Weights of a small GPT-style language model, trained from scratch on English Wikipedia.
Size: width 160, 2 heads of 32, MLP 640 GeGLU, vocabulary 18558, 5.76M parameters.
Training: a variant of Muon for these matrices, 238M tokens, 7650 steps.
Each number is 50 + 10 x the weight over its row's rms, rounded and kept within 0 to 99. Layers, rows and columns count from 0. The size before them is the row's rms in percent of the matrix's.

# layer 3 MLP up, 640x160, rms 0.287, rows 174-188, columns 0-159
100:47 37 46 50 57 44 37 53 60 48 57 54 67 52 46 44 57 39 41 61 40 55 69 62 46 45 49 59 52 38 54 51 53 38 45 52 47 42 41 57 65 41 48 38 29 39 69 51 67 39 38 51 43 42 41 40 55 47 69 44 64 53 45 52 51 43 68 51 63 53 49 51 60 51 58 69 49 44 55 44 51 40 46 41 51 56 38 42 71 56 44 56 54 25 50 61 69 54 39 40 50 28 38 54 38 42 48 29 40 42 41 56 52 42 52 39 41 49 41 39 75 46 65 26 49 47 25 61 51 47 50 51 44 51 59 41 33 34 56 35 50 53 47 38 57 55 56 51 48 66 37 51 48 61 37 68 47 45 63 38
090:50 47 35 61 76 37 55 46 44 53 28 30 64 48 55 71 50 47 53 50 16 45 53 68 58 50 55 54 53 59 55 40 48 57 63 51 60 61 58 33 54 51 59 39 75 50 54 30 53 48 45 36 58 47 45 53 30 59 49 59 47 45 66 57 57 48 65 44 54 50 50 52 33 40 43 34 50 47 46 66 54 46 62 53 50 70 53 37 52 55 42 39 47 43 47 44 61 54 49 45 49 51 50 48 38 45 48 46 42 43 60 44 55 51 47 36 64 38 59 54 46 44 55 62 35 56 49 53 55 59 51 64 52 42 58 53 49 46 53 37 51 63 37 46 46 46 43 86 41 39 38 46 53 58 53 77 56 36 51 60
099:57 70 53 50 48 52 46 52 59 59 47 49 54 61 48 48 37 59 53 41 47 41 50 67 58 46 63 43 44 50 44 39 46 52 51 60 51 29 36 55 38 60 72 51 55 61 61 36 56 55 34 36 49 53 57 26 64 46 50 61 45 38 36 60 51 33 52 54 53 52 46 53 54 51 55 47 58 47 17 59 56 47 63 52 73 37 53 65 49 53 44 53 47 50 45 60 35 30 61 42 43 67 48 28 62 62 46 52 51 42 64 52 80 43 54 43 50 43 31 60 72 48 66 45 55 60 54 51 43 70 38 30 44 47 50 44 37 44 46 34 51 46 53 39 50 50 46 46 39 54 49 52 44 51 35 58 43 43 38 44
107:64 40 53 47 74 52 47 45 73 54 41 37 46 41 48 61 28 35 39 42 46 44 38 43 47 55 53 56 70 68 53 56 37 53 56 54 51 34 48 26 58 38 66 43 41 44 47 59 72 50 55 57 38 54 56 45 50 48 46 54 43 45 59 36 67 41 56 21 44 61 34 58 51 36 63 40 46 53 56 69 43 65 38 60 35 54 45 64 53 50 65 59 61 36 44 35 52 56 50 57 72 48 40 52 42 60 65 48 47 43 50 41 55 67 43 52 60 55 62 46 53 55 56 57 43 31 46 40 40 63 42 48 51 53 68 42 52 53 57 59 50 54 62 44 43 55 50 51 54 61 33 36 49 45 59 62 43 62 54 50
095:35 54 44 39 34 73 36 52 41 49 44 50 60 61 56 61 64 68 48 37 49 48 59 36 45 67 61 40 28 64 24 69 58 55 37 47 52 56 65 49 54 40 47 60 52 56 60 42 62 41 46 46 59 49 63 43 50 31 57 48 47 44 43 49 56 61 45 40 44 38 52 44 32 53 50 42 47 33 45 31 57 41 54 64 66 61 63 41 55 49 56 44 14 48 36 44 49 57 41 37 55 43 62 39 58 44 47 55 51 56 48 28 33 54 57 58 51 54 46 51 24 44 34 36 57 45 45 41 56 38 45 52 40 47 51 54 45 62 60 39 51 59 43 54 48 45 53 55 53 42 52 54 53 41 55 64 49 61 51 40
110:34 55 46 57 59 59 50 23 39 42 61 42 54 49 50 34 41 34 55 60 54 46 38 63 54 67 52 51 41 68 50 62 50 52 65 21 58 47 40 23 42 61 50 50 46 50 48 49 68 42 54 51 39 39 51 62 27 54 48 53 61 50 39 60 68 52 48 43 52 54 46 51 53 49 42 56 44 55 65 65 57 51 42 71 44 40 49 49 30 66 63 64 45 46 46 64 42 58 51 65 39 44 58 47 48 51 52 46 60 62 62 47 41 36 43 46 43 33 57 49 59 45 34 50 43 54 49 45 40 49 54 40 42 57 45 64 52 67 45 60 44 54 78 43 64 42 41 39 56 60 38 52 59 45 62 39 38 39 62 46
087:35 53 42 51 40 49 66 47 40 54 57 36 35 43 51 57 44 43 55 39 39 65 54 24 52 53 48 47 56 62 52 56 74 54 52 45 65 49 49 38 52 49 63 53 53 56 51 62 22 51 54 59 55 50 52 79 54 57 57 54 48 50 55 53 37 49 51 47 30 38 56 53 58 42 55 40 30 67 61 49 54 42 46 56 57 31 50 32 47 48 48 46 39 48 46 50 42 41 40 47 37 45 63 55 50 52 57 55 36 43 33 46 40 46 50 44 45 63 55 55 51 77 41 53 53 39 52 40 62 42 60 42 63 49 65 54 39 36 31 30 61 70 43 67 54 35 56 46 47 55 45 54 66 41 50 29 61 37 56 42
093:49 57 39 61 42 35 48 53 47 37 42 45 54 44 38 65 48 60 62 39 61 46 47 64 63 43 51 46 57 53 28 51 62 53 75 42 45 43 65 54 46 57 56 60 50 31 47 49 38 49 50 32 31 58 49 37 47 45 49 65 44 37 53 49 52 63 39 51 54 59 29 41 30 51 48 44 54 35 51 43 51 41 40 48 60 66 51 54 34 52 52 53 64 54 37 39 53 66 54 61 61 51 40 49 43 41 53 57 40 47 34 52 47 46 49 37 68 48 50 51 47 21 51 63 61 63 52 50 42 50 51 38 40 70 44 67 49 59 49 63 67 56 71 43 50 58 43 65 38 50 42 47 51 44 61 70 42 41 33 68
091:36 39 54 41 37 51 51 64 55 65 66 47 42 22 57 46 60 46 64 46 47 47 59 66 66 58 58 61 32 46 55 58 49 61 49 54 58 39 36 31 53 56 56 63 45 45 68 45 61 58 46 52 61 33 51 53 66 55 56 27 52 51 45 51 61 64 38 41 60 50 45 35 40 46 45 44 53 55 65 57 57 47 54 46 41 39 48 66 66 32 55 52 55 62 45 50 29 58 53 51 18 42 45 40 37 58 58 38 35 36 52 48 63 48 53 43 46 60 50 34 48 51 41 32 42 40 57 43 56 52 39 41 60 46 52 55 65 39 40 54 75 61 47 55 59 38 43 41 62 49 59 48 44 48 52 58 60 45 51 40
093:65 48 35 57 56 61 44 45 56 43 56 53 69 44 50 50 40 45 36 41 48 45 50 82 54 50 35 53 42 52 47 47 52 55 36 50 54 54 37 66 61 46 48 48 44 56 50 48 44 55 51 44 44 49 48 52 55 65 35 37 51 54 49 43 56 55 53 48 53 42 49 23 30 37 45 53 53 49 64 51 47 53 47 27 45 55 52 41 39 48 59 47 53 53 34 65 50 59 48 68 46 41 60 36 67 56 55 52 46 24 49 49 32 66 44 69 47 37 51 39 48 64 56 43 40 59 47 53 56 54 59 34 42 36 27 66 78 44 35 45 47 56 61 39 75 38 62 49 39 52 64 47 39 49 48 36 55 43 55 51
088:52 40 46 38 39 37 53 36 47 61 70 62 52 54 59 46 62 42 50 12 32 65 31 37 20 42 43 48 48 52 35 56 59 46 34 51 53 56 47 39 43 47 45 31 43 60 38 52 43 62 63 51 53 64 51 55 51 57 59 38 46 64 53 30 43 64 44 50 32 56 43 58 41 35 48 44 50 47 35 43 45 42 51 55 65 51 59 39 44 54 56 60 43 55 61 51 44 40 28 44 56 35 62 51 50 25 56 52 38 59 43 64 36 49 50 38 45 47 66 41 43 55 49 50 40 56 48 67 62 41 40 56 42 56 41 68 57 51 55 56 60 51 46 41 57 56 51 63 51 53 64 47 56 60 49 42 65 54 49 54
089:44 42 35 60 37 44 45 55 58 60 51 53 44 46 52 41 51 51 40 48 62 54 67 43 55 64 60 51 42 59 27 40 40 46 61 44 40 41 46 62 37 52 58 47 35 39 51 63 56 37 44 54 52 60 46 49 52 54 51 50 52 53 57 64 71 44 43 43 56 34 64 41 56 50 40 66 45 53 51 48 61 55 68 28 55 40 56 46 51 52 71 56 36 49 57 54 50 55 50 48 35 56 51 61 49 50 43 54 50 37 44 42 62 48 70 65 44 52 39 67 43 61 61 69 35 59 55 73 67 64 56 45 39 64 47 38 69 63 60 37 36 49 32 53 58 36 56 53 61 61 46 76 47 44 34 45 45 62 64 50
096:56 26 69 61 43 40 38 41 50 49 58 56 52 70 43 44 49 41 50 51 44 42 52 41 42 53 61 77 64 44 47 38 30 48 48 45 67 54 51 58 27 46 50 63 28 64 30 54 42 42 55 45 44 61 31 53 45 46 50 35 38 43 44 43 45 47 40 64 49 45 43 80 28 30 46 53 63 28 50 57 53 58 49 55 38 43 66 53 48 56 48 45 48 43 74 36 31 50 55 53 53 63 38 56 51 49 46 59 47 41 55 58 66 42 53 43 46 38 41 48 53 37 47 59 41 61 47 52 49 62 46 57 46 57 60 43 58 41 45 49 61 52 59 46 36 46 56 45 55 72 52 55 53 66 55 52 43 61 46 58
089:53 50 51 30 38 64 51 49 51 44 40 45 68 52 58 79 42 45 53 62 61 53 41 62 58 43 56 50 37 44 56 50 46 42 57 55 65 59 56 59 52 49 42 52 51 57 53 50 52 52 53 58 50 37 70 63 42 37 55 53 51 47 60 40 42 54 51 60 76 54 58 50 64 56 40 63 51 30 57 46 50 46 33 66 50 36 83 50 55 35 51 53 29 51 51 60 48 51 59 52 40 74 46 45 24 57 48 44 50 33 44 58 56 50 61 53 70 46 42 61 57 54 55 52 40 40 60 57 52 47 39 39 60 53 54 51 45 51 39 66 34 46 51 45 58 25 52 41 53 64 47 51 67 41 48 45 59 45 42 73
106:45 48 70 58 51 42 36 47 48 66 30 44 39 62 60 55 58 45 41 36 48 41 45 29 56 54 54 48 54 59 21 64 45 79 53 50 53 34 46 30 40 45 49 45 54 45 53 46 55 40 59 64 37 45 46 52 41 44 44 30 59 46 36 64 48 60 54 63 39 63 51 35 44 50 64 52 47 45 52 53 47 49 56 54 33 27 31 61 61 54 46 59 43 57 56 60 31 63 59 31 54 56 64 48 51 52 44 57 55 49 58 48 52 37 45 57 57 59 35 49 51 24 71 48 41 63 70 49 52 55 43 69 40 42 48 52 49 33 61 41 52 43 55 55 61 54 42 57 40 58 52 48 47 54 49 59 55 49 43 56
# layer 3 MLP down (transposed), 640x160, rms 0.529, rows 174-188, columns 0-159
098:28 41 37 48 61 36 41 46 55 45 48 55 68 58 54 60 57 36 55 53 64 36 54 56 42 50 43 46 46 45 59 51 51 59 48 54 61 60 42 48 52 59 60 68 64 51 51 37 58 50 50 53 44 64 52 35 28 48 36 49 44 66 41 53 53 59 56 44 49 42 41 45 54 62 32 36 50 48 52 67 51 70 49 41 41 54 59 46 51 31 47 45 38 37 56 52 60 46 24 48 57 50 56 59 76 60 45 40 60 56 43 49 59 37 69 40 63 62 54 53 52 35 61 46 57 44 52 32 41 70 36 56 57 36 38 36 69 58 53 44 46 54 52 38 41 43 44 52 35 29 39 38 59 58 64 35 60 59 53 57
113:46 57 55 33 40 70 63 68 47 49 53 55 39 46 53 41 57 52 56 32 76 53 49 34 49 55 57 40 51 36 41 53 50 43 37 40 46 42 53 63 43 55 35 54 28 46 56 72 53 59 54 46 42 48 46 58 64 44 64 53 54 58 36 38 49 38 30 59 37 41 50 52 64 60 63 60 49 50 51 30 37 54 43 51 47 32 52 57 55 48 52 56 48 70 60 60 43 45 55 60 56 57 58 56 50 54 61 53 56 49 37 47 31 43 53 59 40 66 48 50 54 42 36 47 65 38 53 43 48 40 49 41 60 67 43 39 44 58 49 64 40 39 61 52 51 50 67 13 57 64 64 53 45 48 53 32 43 59 45 47
096:51 52 42 58 48 49 47 42 52 40 58 49 52 21 54 42 49 54 49 51 46 54 39 31 47 47 47 49 56 54 51 49 60 47 52 55 56 66 67 38 49 57 45 48 49 50 27 55 53 44 72 52 46 58 27 62 46 40 65 48 49 60 56 38 36 58 54 38 42 47 49 67 42 41 63 53 44 44 84 44 39 59 54 52 43 42 59 29 49 60 65 63 41 43 64 37 63 67 50 45 54 44 45 68 38 49 44 49 31 64 50 51 39 42 47 56 63 45 58 47 27 56 48 75 43 50 27 58 53 26 52 52 45 49 47 59 53 54 43 61 57 46 38 60 35 39 54 55 43 46 53 42 58 58 58 54 50 53 52 74
112:40 61 43 61 45 41 38 39 51 43 48 49 43 59 47 56 49 44 45 33 51 44 44 59 51 37 51 68 48 41 50 47 52 69 37 35 53 52 41 26 54 31 60 68 57 32 40 34 47 30 56 39 37 42 47 33 51 48 49 51 69 54 39 55 61 57 53 52 47 44 69 51 56 52 34 58 49 41 57 51 61 46 48 50 40 40 70 44 45 46 24 62 53 44 57 34 53 44 62 43 47 51 61 55 61 51 49 39 63 66 48 51 63 60 51 55 53 57 43 48 56 62 46 45 65 65 55 43 57 54 45 53 42 58 74 58 59 40 70 65 45 47 57 52 53 40 41 55 51 16 51 45 54 46 36 49 49 75 52 54
101:54 52 61 47 61 40 44 48 40 41 49 76 44 48 54 45 47 53 42 59 41 38 54 62 52 53 48 56 56 43 48 50 28 56 71 54 63 55 45 39 65 57 54 45 55 47 47 62 51 53 50 66 29 43 55 55 45 59 42 34 50 59 37 57 59 47 60 60 56 56 60 46 64 51 50 45 56 67 62 59 45 45 74 38 45 46 50 43 51 57 52 40 71 54 59 39 56 41 44 63 46 60 49 56 42 60 45 49 60 47 54 58 49 39 42 39 45 50 47 42 65 68 61 69 60 52 50 58 42 76 53 50 41 45 44 48 66 38 45 53 26 54 54 32 79 56 39 31 39 57 51 34 37 45 41 34 61 29 58 58
107:51 43 47 55 45 57 48 53 48 56 52 55 52 56 63 60 48 45 43 54 56 29 49 52 56 21 42 39 67 51 60 42 34 62 30 43 69 25 58 46 67 33 61 47 48 52 50 49 39 57 41 43 55 56 75 61 61 54 64 45 45 37 50 42 40 51 51 42 43 41 39 50 54 52 47 36 56 45 52 38 56 37 49 56 51 72 59 63 56 58 52 53 42 54 56 36 66 52 58 32 52 41 43 54 61 61 34 55 30 35 38 43 45 43 61 58 32 49 50 47 52 36 63 34 55 51 54 55 43 48 52 74 58 46 49 49 40 55 63 53 50 60 32 53 40 56 72 53 28 33 56 53 60 43 58 46 48 37 54 56
099:70 41 60 56 50 41 41 47 41 48 49 58 56 67 52 55 45 59 56 58 41 54 45 49 68 47 44 39 29 60 59 41 22 44 56 55 45 54 44 31 44 47 56 35 60 59 41 33 57 62 41 46 51 56 40 43 28 40 37 48 55 45 52 37 50 67 43 45 60 54 40 39 56 54 64 61 51 35 46 59 29 44 56 27 46 56 36 78 46 42 39 47 66 43 38 42 57 47 59 48 47 50 51 48 43 39 56 39 55 59 57 53 51 69 26 38 63 34 58 46 39 38 60 51 56 60 53 51 45 57 43 52 46 60 45 54 59 56 56 55 27 50 57 51 52 48 56 52 57 54 57 48 56 67 51 71 55 65 52 68
101:61 52 61 41 28 65 29 35 53 62 48 62 46 54 73 67 42 51 37 59 40 46 29 42 54 53 64 47 45 51 45 52 53 41 45 51 44 65 37 63 46 47 42 41 46 45 73 74 65 53 44 74 56 46 54 66 58 44 52 35 56 41 46 65 61 45 52 58 26 59 69 60 64 58 31 48 48 44 52 45 63 55 41 37 40 58 61 60 50 55 46 59 34 58 44 54 52 44 61 44 47 53 57 60 43 59 53 52 69 54 56 27 51 55 49 57 46 46 64 49 62 49 49 57 54 55 65 44 49 49 48 41 48 41 50 53 42 44 48 43 37 47 63 48 35 53 27 45 48 48 53 63 31 58 55 40 46 53 61 42
096:63 52 27 57 52 49 41 53 49 47 45 34 55 62 59 50 38 48 44 50 63 60 59 50 38 36 51 41 59 38 44 42 42 64 56 51 39 57 62 54 55 55 45 52 56 50 43 60 52 57 52 48 46 56 31 42 39 34 44 62 41 63 48 63 35 35 86 45 47 66 53 60 54 69 39 57 33 55 49 52 46 38 60 48 51 63 44 37 44 79 51 54 46 41 66 57 62 41 32 54 40 49 60 50 40 35 41 34 48 63 49 48 47 68 43 45 51 51 48 64 43 64 61 55 52 60 40 43 37 43 62 41 41 60 38 35 59 49 68 43 40 52 60 54 44 55 65 55 61 39 59 46 35 42 51 45 33 53 40 40
097:38 59 66 65 57 53 53 42 47 49 53 62 46 45 47 62 59 58 52 51 63 50 54 47 53 37 70 50 50 43 65 52 58 49 64 60 46 62 62 47 45 60 32 34 58 42 55 42 45 42 42 52 44 39 52 36 33 32 56 54 52 33 61 45 51 35 40 55 41 59 55 57 50 79 59 44 58 53 62 50 31 46 45 64 73 57 53 61 50 41 24 40 48 45 56 55 71 45 54 49 58 52 49 46 39 42 48 60 55 59 52 51 51 49 51 49 45 55 31 61 72 53 43 57 64 21 66 55 59 57 54 73 67 48 61 34 33 46 61 49 40 36 45 58 38 45 59 62 45 52 51 52 43 56 38 53 41 57 52 51
088:37 61 69 68 61 61 56 57 54 53 39 40 49 61 52 50 57 51 43 73 64 36 50 81 61 60 58 54 52 55 59 49 54 39 65 52 45 48 61 51 51 54 46 56 57 56 55 32 50 40 59 52 42 48 54 51 53 47 53 57 59 39 68 52 69 31 42 38 72 54 63 41 70 47 50 58 58 54 61 61 58 46 37 43 48 40 62 64 51 48 50 41 51 51 36 57 43 46 46 69 51 45 59 53 57 48 51 44 68 52 56 38 63 40 56 89 61 58 56 47 65 47 56 40 58 49 75 59 43 63 52 60 57 64 59 46 39 50 45 49 55 48 54 47 40 54 54 60 71 53 33 47 52 53 42 61 49 52 41 48
096:58 37 55 50 55 58 60 57 44 28 57 69 72 24 60 50 69 47 46 48 39 62 55 56 24 51 37 52 54 32 53 41 52 43 48 68 48 43 37 45 39 66 60 52 53 46 62 50 54 49 54 67 39 48 51 49 49 41 49 48 46 73 48 38 50 47 39 45 48 51 77 46 48 44 53 43 57 50 45 40 45 38 43 51 37 45 64 46 55 37 39 41 50 55 48 54 44 49 42 26 62 47 56 39 63 69 53 53 52 53 48 53 41 49 29 50 45 54 32 65 38 42 52 52 53 53 43 52 51 47 46 56 44 59 58 47 22 54 57 65 54 45 50 47 59 54 28 56 66 51 48 38 46 56 64 57 66 65 48 33
100:66 64 39 53 60 50 48 41 39 48 55 35 45 36 54 44 43 41 42 48 34 47 55 54 69 46 62 39 48 63 69 58 59 53 42 37 25 54 57 39 47 56 49 49 52 41 63 33 41 58 44 40 62 66 53 66 30 30 46 52 59 23 46 51 68 52 54 46 52 32 53 72 62 50 59 32 36 46 52 51 37 57 58 36 48 41 31 54 48 45 54 60 42 57 45 53 56 56 55 50 55 34 51 59 26 53 42 47 43 34 41 55 48 56 50 51 53 60 50 29 31 58 66 42 39 56 54 53 63 51 59 56 42 52 46 70 60 44 63 55 47 50 42 48 46 58 43 53 34 57 45 44 57 64 45 54 51 41 59 41
091:57 36 49 64 57 44 56 39 38 69 49 59 42 38 50 45 55 71 37 36 46 58 61 43 34 55 39 71 57 52 53 55 54 54 45 67 52 45 43 47 54 57 62 44 32 64 42 51 36 44 47 46 40 61 41 30 52 48 53 52 58 55 40 61 49 35 45 45 32 48 43 47 29 46 49 44 45 56 44 49 40 60 67 40 56 73 41 43 45 68 59 50 68 41 51 54 63 44 25 57 61 28 55 56 67 56 42 46 64 61 50 41 61 50 55 71 47 36 49 48 44 46 42 53 55 57 55 39 47 44 52 57 47 51 49 39 50 52 48 46 37 51 67 45 47 79 38 65 49 45 47 52 51 76 49 57 50 68 50 51
100:59 42 23 51 38 35 51 60 34 42 55 59 50 58 65 49 66 42 58 58 48 55 56 44 57 72 51 43 54 60 68 53 62 44 42 44 52 51 55 65 56 57 36 56 54 45 47 35 64 66 43 41 46 52 39 52 38 44 32 56 41 45 47 34 51 81 47 50 64 48 49 64 57 47 40 60 54 46 37 51 33 53 44 43 51 50 56 45 46 54 71 58 62 23 39 69 59 37 50 63 47 59 31 42 54 49 57 50 52 48 49 68 63 53 46 50 53 54 66 46 53 66 50 55 49 51 46 46 29 52 41 58 35 59 48 45 54 53 36 44 53 41 46 54 55 49 36 59 61 31 44 40 41 48 59 62 39 48 33 33
# layer 3 MLP gate, 640x160, rms 0.268, rows 175-188, columns 0-159
099:59 58 44 38 47 61 57 69 39 43 48 52 46 36 53 33 68 61 55 33 60 49 64 36 56 38 46 43 57 42 38 52 54 47 55 54 60 45 43 51 46 50 35 51 45 42 52 54 50 61 53 56 51 68 48 60 72 56 56 52 55 49 28 52 51 22 43 39 33 52 49 58 69 61 56 46 39 75 33 44 45 61 44 47 56 29 55 49 50 57 36 60 54 61 58 57 31 44 62 61 67 34 46 52 54 38 53 34 53 47 45 48 35 39 57 44 38 51 57 19 54 50 56 53 60 52 41 42 47 43 56 33 51 66 39 43 39 58 45 65 51 38 55 42 46 49 52 35 40 68 46 58 57 52 49 36 42 61 53 52
099:41 72 39 54 54 37 60 43 49 39 57 63 57 50 49 47 57 53 54 38 54 57 58 59 38 60 48 34 49 55 40 67 57 58 56 70 55 57 56 46 49 44 40 60 52 52 29 56 52 59 56 63 34 59 59 64 64 46 54 49 44 53 56 38 61 59 56 48 44 39 58 44 45 57 40 53 39 82 60 45 52 54 49 55 44 42 44 34 48 29 62 54 46 53 63 58 61 39 35 62 46 52 51 64 41 45 70 60 48 39 49 53 41 47 47 44 57 58 40 53 37 46 39 68 50 59 46 54 37 41 41 53 37 40 48 42 38 60 36 49 31 64 55 63 37 72 48 67 62 47 56 36 64 45 64 37 58 67 46 31
110:57 50 39 55 50 45 45 57 61 61 60 41 52 56 53 54 28 38 50 62 45 49 57 47 22 42 70 30 46 65 42 41 39 46 46 45 62 37 48 38 41 39 47 43 43 48 48 65 58 67 50 44 41 60 45 43 43 55 52 37 43 58 47 47 57 58 67 59 60 63 45 51 44 47 52 55 53 55 59 59 44 63 44 68 45 46 44 46 47 39 52 56 67 29 66 51 42 39 53 45 57 36 39 70 23 54 56 31 69 40 50 41 65 60 43 42 39 59 60 56 34 55 47 57 49 50 35 33 51 38 46 40 44 65 56 29 47 37 48 66 32 53 49 40 44 46 53 37 57 66 44 37 51 52 55 37 55 40 51 53
102:40 64 49 49 44 61 59 43 56 45 61 46 50 47 42 58 51 65 65 37 52 46 62 36 40 51 78 36 51 50 40 64 65 43 54 33 48 45 47 68 44 52 43 30 56 43 69 51 49 58 49 58 47 46 41 45 69 57 56 41 56 47 66 40 46 46 49 48 43 39 44 47 38 36 44 36 48 53 46 56 48 46 54 54 57 53 56 62 56 52 54 35 25 47 35 48 46 54 63 37 62 57 65 40 69 47 60 53 59 45 39 31 46 32 64 68 43 37 52 53 45 40 35 38 32 55 54 47 55 58 60 19 58 36 67 48 31 49 39 46 50 50 48 42 38 44 52 67 57 53 52 53 55 44 49 56 58 52 45 32
108:57 47 46 59 38 57 54 37 50 70 44 50 53 59 60 53 50 52 43 40 38 35 36 57 50 49 51 42 21 61 46 50 56 58 51 67 51 62 51 62 45 56 47 51 52 60 55 48 46 42 58 35 43 44 43 61 51 46 50 57 42 52 57 67 39 70 62 33 53 67 61 38 55 36 37 40 58 57 69 52 42 52 45 43 71 39 55 40 31 60 58 57 60 68 47 71 47 52 51 52 49 52 56 14 52 45 54 38 36 56 38 46 48 55 58 56 35 39 63 62 43 56 40 48 48 49 26 48 40 49 46 45 40 40 30 47 66 49 38 53 60 33 46 51 60 44 48 40 49 47 68 37 47 36 43 43 59 51 51 46
102:77 55 65 53 51 56 45 44 45 41 64 48 52 71 58 41 51 44 57 53 53 48 50 40 50 49 27 51 49 42 37 53 38 56 59 56 48 54 41 43 80 42 59 32 52 45 45 31 44 56 40 45 42 44 49 42 27 31 30 41 52 49 51 46 42 46 60 59 56 56 46 55 54 62 43 50 58 21 46 64 29 54 55 46 34 57 37 62 60 48 58 42 64 34 43 43 46 61 56 55 40 46 44 46 52 43 44 42 46 57 62 35 47 50 45 53 48 40 46 45 33 28 54 42 42 64 49 49 37 52 48 54 48 53 28 47 67 57 54 62 28 41 59 37 53 50 45 58 57 51 52 50 60 57 60 68 42 60 60 67
102:46 39 61 50 44 51 60 46 51 30 62 58 50 42 37 47 57 61 50 58 60 39 39 56 52 62 65 53 44 43 56 47 63 50 52 53 59 31 64 46 39 49 35 56 36 41 57 56 49 54 51 80 49 55 42 46 54 55 41 59 49 63 68 51 53 42 47 42 14 53 43 45 15 56 49 45 55 41 58 58 43 57 46 30 56 78 47 54 60 43 58 41 47 51 39 53 49 49 48 46 41 52 46 46 61 45 50 54 66 62 49 53 48 67 25 36 56 52 61 69 50 34 54 42 54 54 58 43 50 27 57 50 32 38 44 54 54 34 62 49 48 41 48 33 58 43 57 42 55 53 45 40 66 53 60 58 49 51 52 43
103:51 39 38 54 41 53 51 63 51 63 55 45 47 47 63 48 59 56 33 43 44 59 34 62 59 43 62 67 45 54 35 38 42 53 35 43 55 49 51 57 49 49 60 38 60 61 69 55 52 53 56 55 53 64 60 48 50 30 56 54 54 58 45 61 49 41 57 47 53 50 59 35 46 53 45 59 46 28 63 54 51 41 42 64 49 69 48 41 49 45 50 52 46 45 66 56 49 58 46 44 41 39 46 49 38 43 59 47 70 70 35 34 49 58 47 40 49 58 40 51 41 64 42 70 45 39 65 53 47 49 43 57 36 41 70 56 57 67 35 50 51 57 65 57 59 27 88 41 55 41 71 39 57 40 60 58 50 41 48 42
102:47 48 27 40 40 56 46 53 53 46 67 38 56 53 58 51 30 27 39 52 38 44 54 53 55 58 34 42 45 60 48 53 34 44 61 45 45 44 54 49 43 43 67 71 50 42 41 51 45 35 51 57 42 55 64 51 47 59 60 43 34 57 56 46 58 41 51 50 54 52 39 50 44 29 40 64 59 68 47 35 64 43 54 61 48 51 53 50 37 75 60 53 48 49 39 48 57 46 38 64 57 50 50 48 47 54 67 51 40 47 62 61 42 44 47 47 49 55 83 53 49 48 44 45 37 64 39 44 48 27 55 54 48 51 50 80 40 54 38 67 35 59 57 67 57 57 51 37 51 49 47 42 60 40 62 42 49 30 65 47
096:40 64 78 69 61 45 46 49 47 53 55 49 51 51 45 24 60 42 52 75 60 47 54 57 49 57 52 50 37 37 56 48 52 48 56 40 53 48 55 43 38 61 46 43 65 50 41 19 41 48 55 44 34 55 52 47 51 43 53 53 59 42 54 46 61 42 55 35 57 45 45 41 73 44 61 40 55 32 40 62 46 36 60 36 53 36 56 76 42 56 49 41 29 59 50 55 46 54 47 59 68 43 63 62 58 55 57 35 60 49 56 25 71 47 41 73 60 42 45 37 49 52 57 46 51 70 53 60 44 61 58 53 56 55 47 53 50 59 56 61 52 44 42 42 50 50 58 54 58 47 48 48 54 63 31 56 60 50 44 42
103:52 42 42 64 50 56 59 32 32 35 55 74 68 33 62 45 66 62 45 40 50 60 53 56 31 59 36 39 34 39 40 37 51 48 48 69 54 53 43 34 45 63 56 50 59 61 54 47 55 46 55 61 34 41 44 57 52 42 50 61 43 54 49 63 53 51 46 35 53 54 72 52 54 38 58 54 45 56 40 40 44 51 54 54 39 51 66 49 56 51 28 47 53 50 44 86 51 46 53 30 55 36 45 39 63 48 37 36 34 47 53 59 55 61 46 55 55 58 44 48 30 42 52 58 55 54 48 44 53 44 52 68 47 51 54 54 33 55 49 41 47 54 61 53 65 53 30 49 39 50 46 37 47 44 47 55 47 74 42 33
099:63 48 58 55 56 55 52 59 36 56 72 23 67 52 44 51 52 37 59 61 52 53 62 60 53 42 47 53 37 52 46 53 48 60 66 52 49 67 43 50 32 41 48 54 42 31 33 39 37 62 47 62 50 32 39 52 35 47 55 55 38 38 57 61 51 51 51 63 66 49 48 51 38 51 56 54 36 57 50 44 50 64 55 60 52 52 30 54 58 47 63 55 51 65 59 69 56 59 43 52 27 57 57 44 43 73 44 51 55 55 38 64 43 62 62 44 34 51 60 58 31 63 51 62 54 56 53 60 64 51 52 53 55 59 52 34 38 26 44 45 46 37 53 47 54 72 59 40 50 54 62 73 42 56 59 56 47 44 58 58
092:51 70 45 61 41 56 50 58 58 41 74 43 52 59 54 45 53 41 41 57 44 37 54 69 53 52 64 35 58 53 55 53 63 54 45 31 41 55 49 54 49 55 38 42 55 52 61 55 55 47 57 48 56 45 54 57 32 43 54 29 34 58 42 34 46 64 51 38 60 55 50 51 64 50 47 35 51 36 51 56 45 41 38 55 44 46 41 46 52 54 55 52 54 52 33 44 42 66 48 60 71 48 44 40 41 43 62 59 45 28 57 49 50 62 45 39 40 48 33 43 27 53 51 32 35 73 55 64 45 39 57 67 41 44 63 68 57 69 33 56 51 61 46 45 39 59 59 42 52 25 42 40 51 37 51 42 40 50 59 67
100:58 53 54 52 44 61 58 39 43 34 37 57 67 76 41 43 60 60 71 48 48 44 61 61 70 65 42 60 56 26 48 54 54 44 65 58 49 63 67 57 50 39 36 50 49 61 33 48 58 47 52 45 51 49 56 57 44 47 65 69 56 53 56 54 30 49 61 64 44 32 48 42 59 51 54 50 30 50 43 49 40 35 52 76 42 61 55 67 58 47 51 45 47 41 46 70 52 53 41 43 54 46 57 48 52 40 67 44 38 42 54 68 52 59 40 46 60 56 57 34 55 57 35 34 48 47 47 60 37 62 41 57 63 55 59 65 36 53 48 53 59 52 54 55 66 59 65 56 71 48 59 46 52 49 42 52 45 58 38 53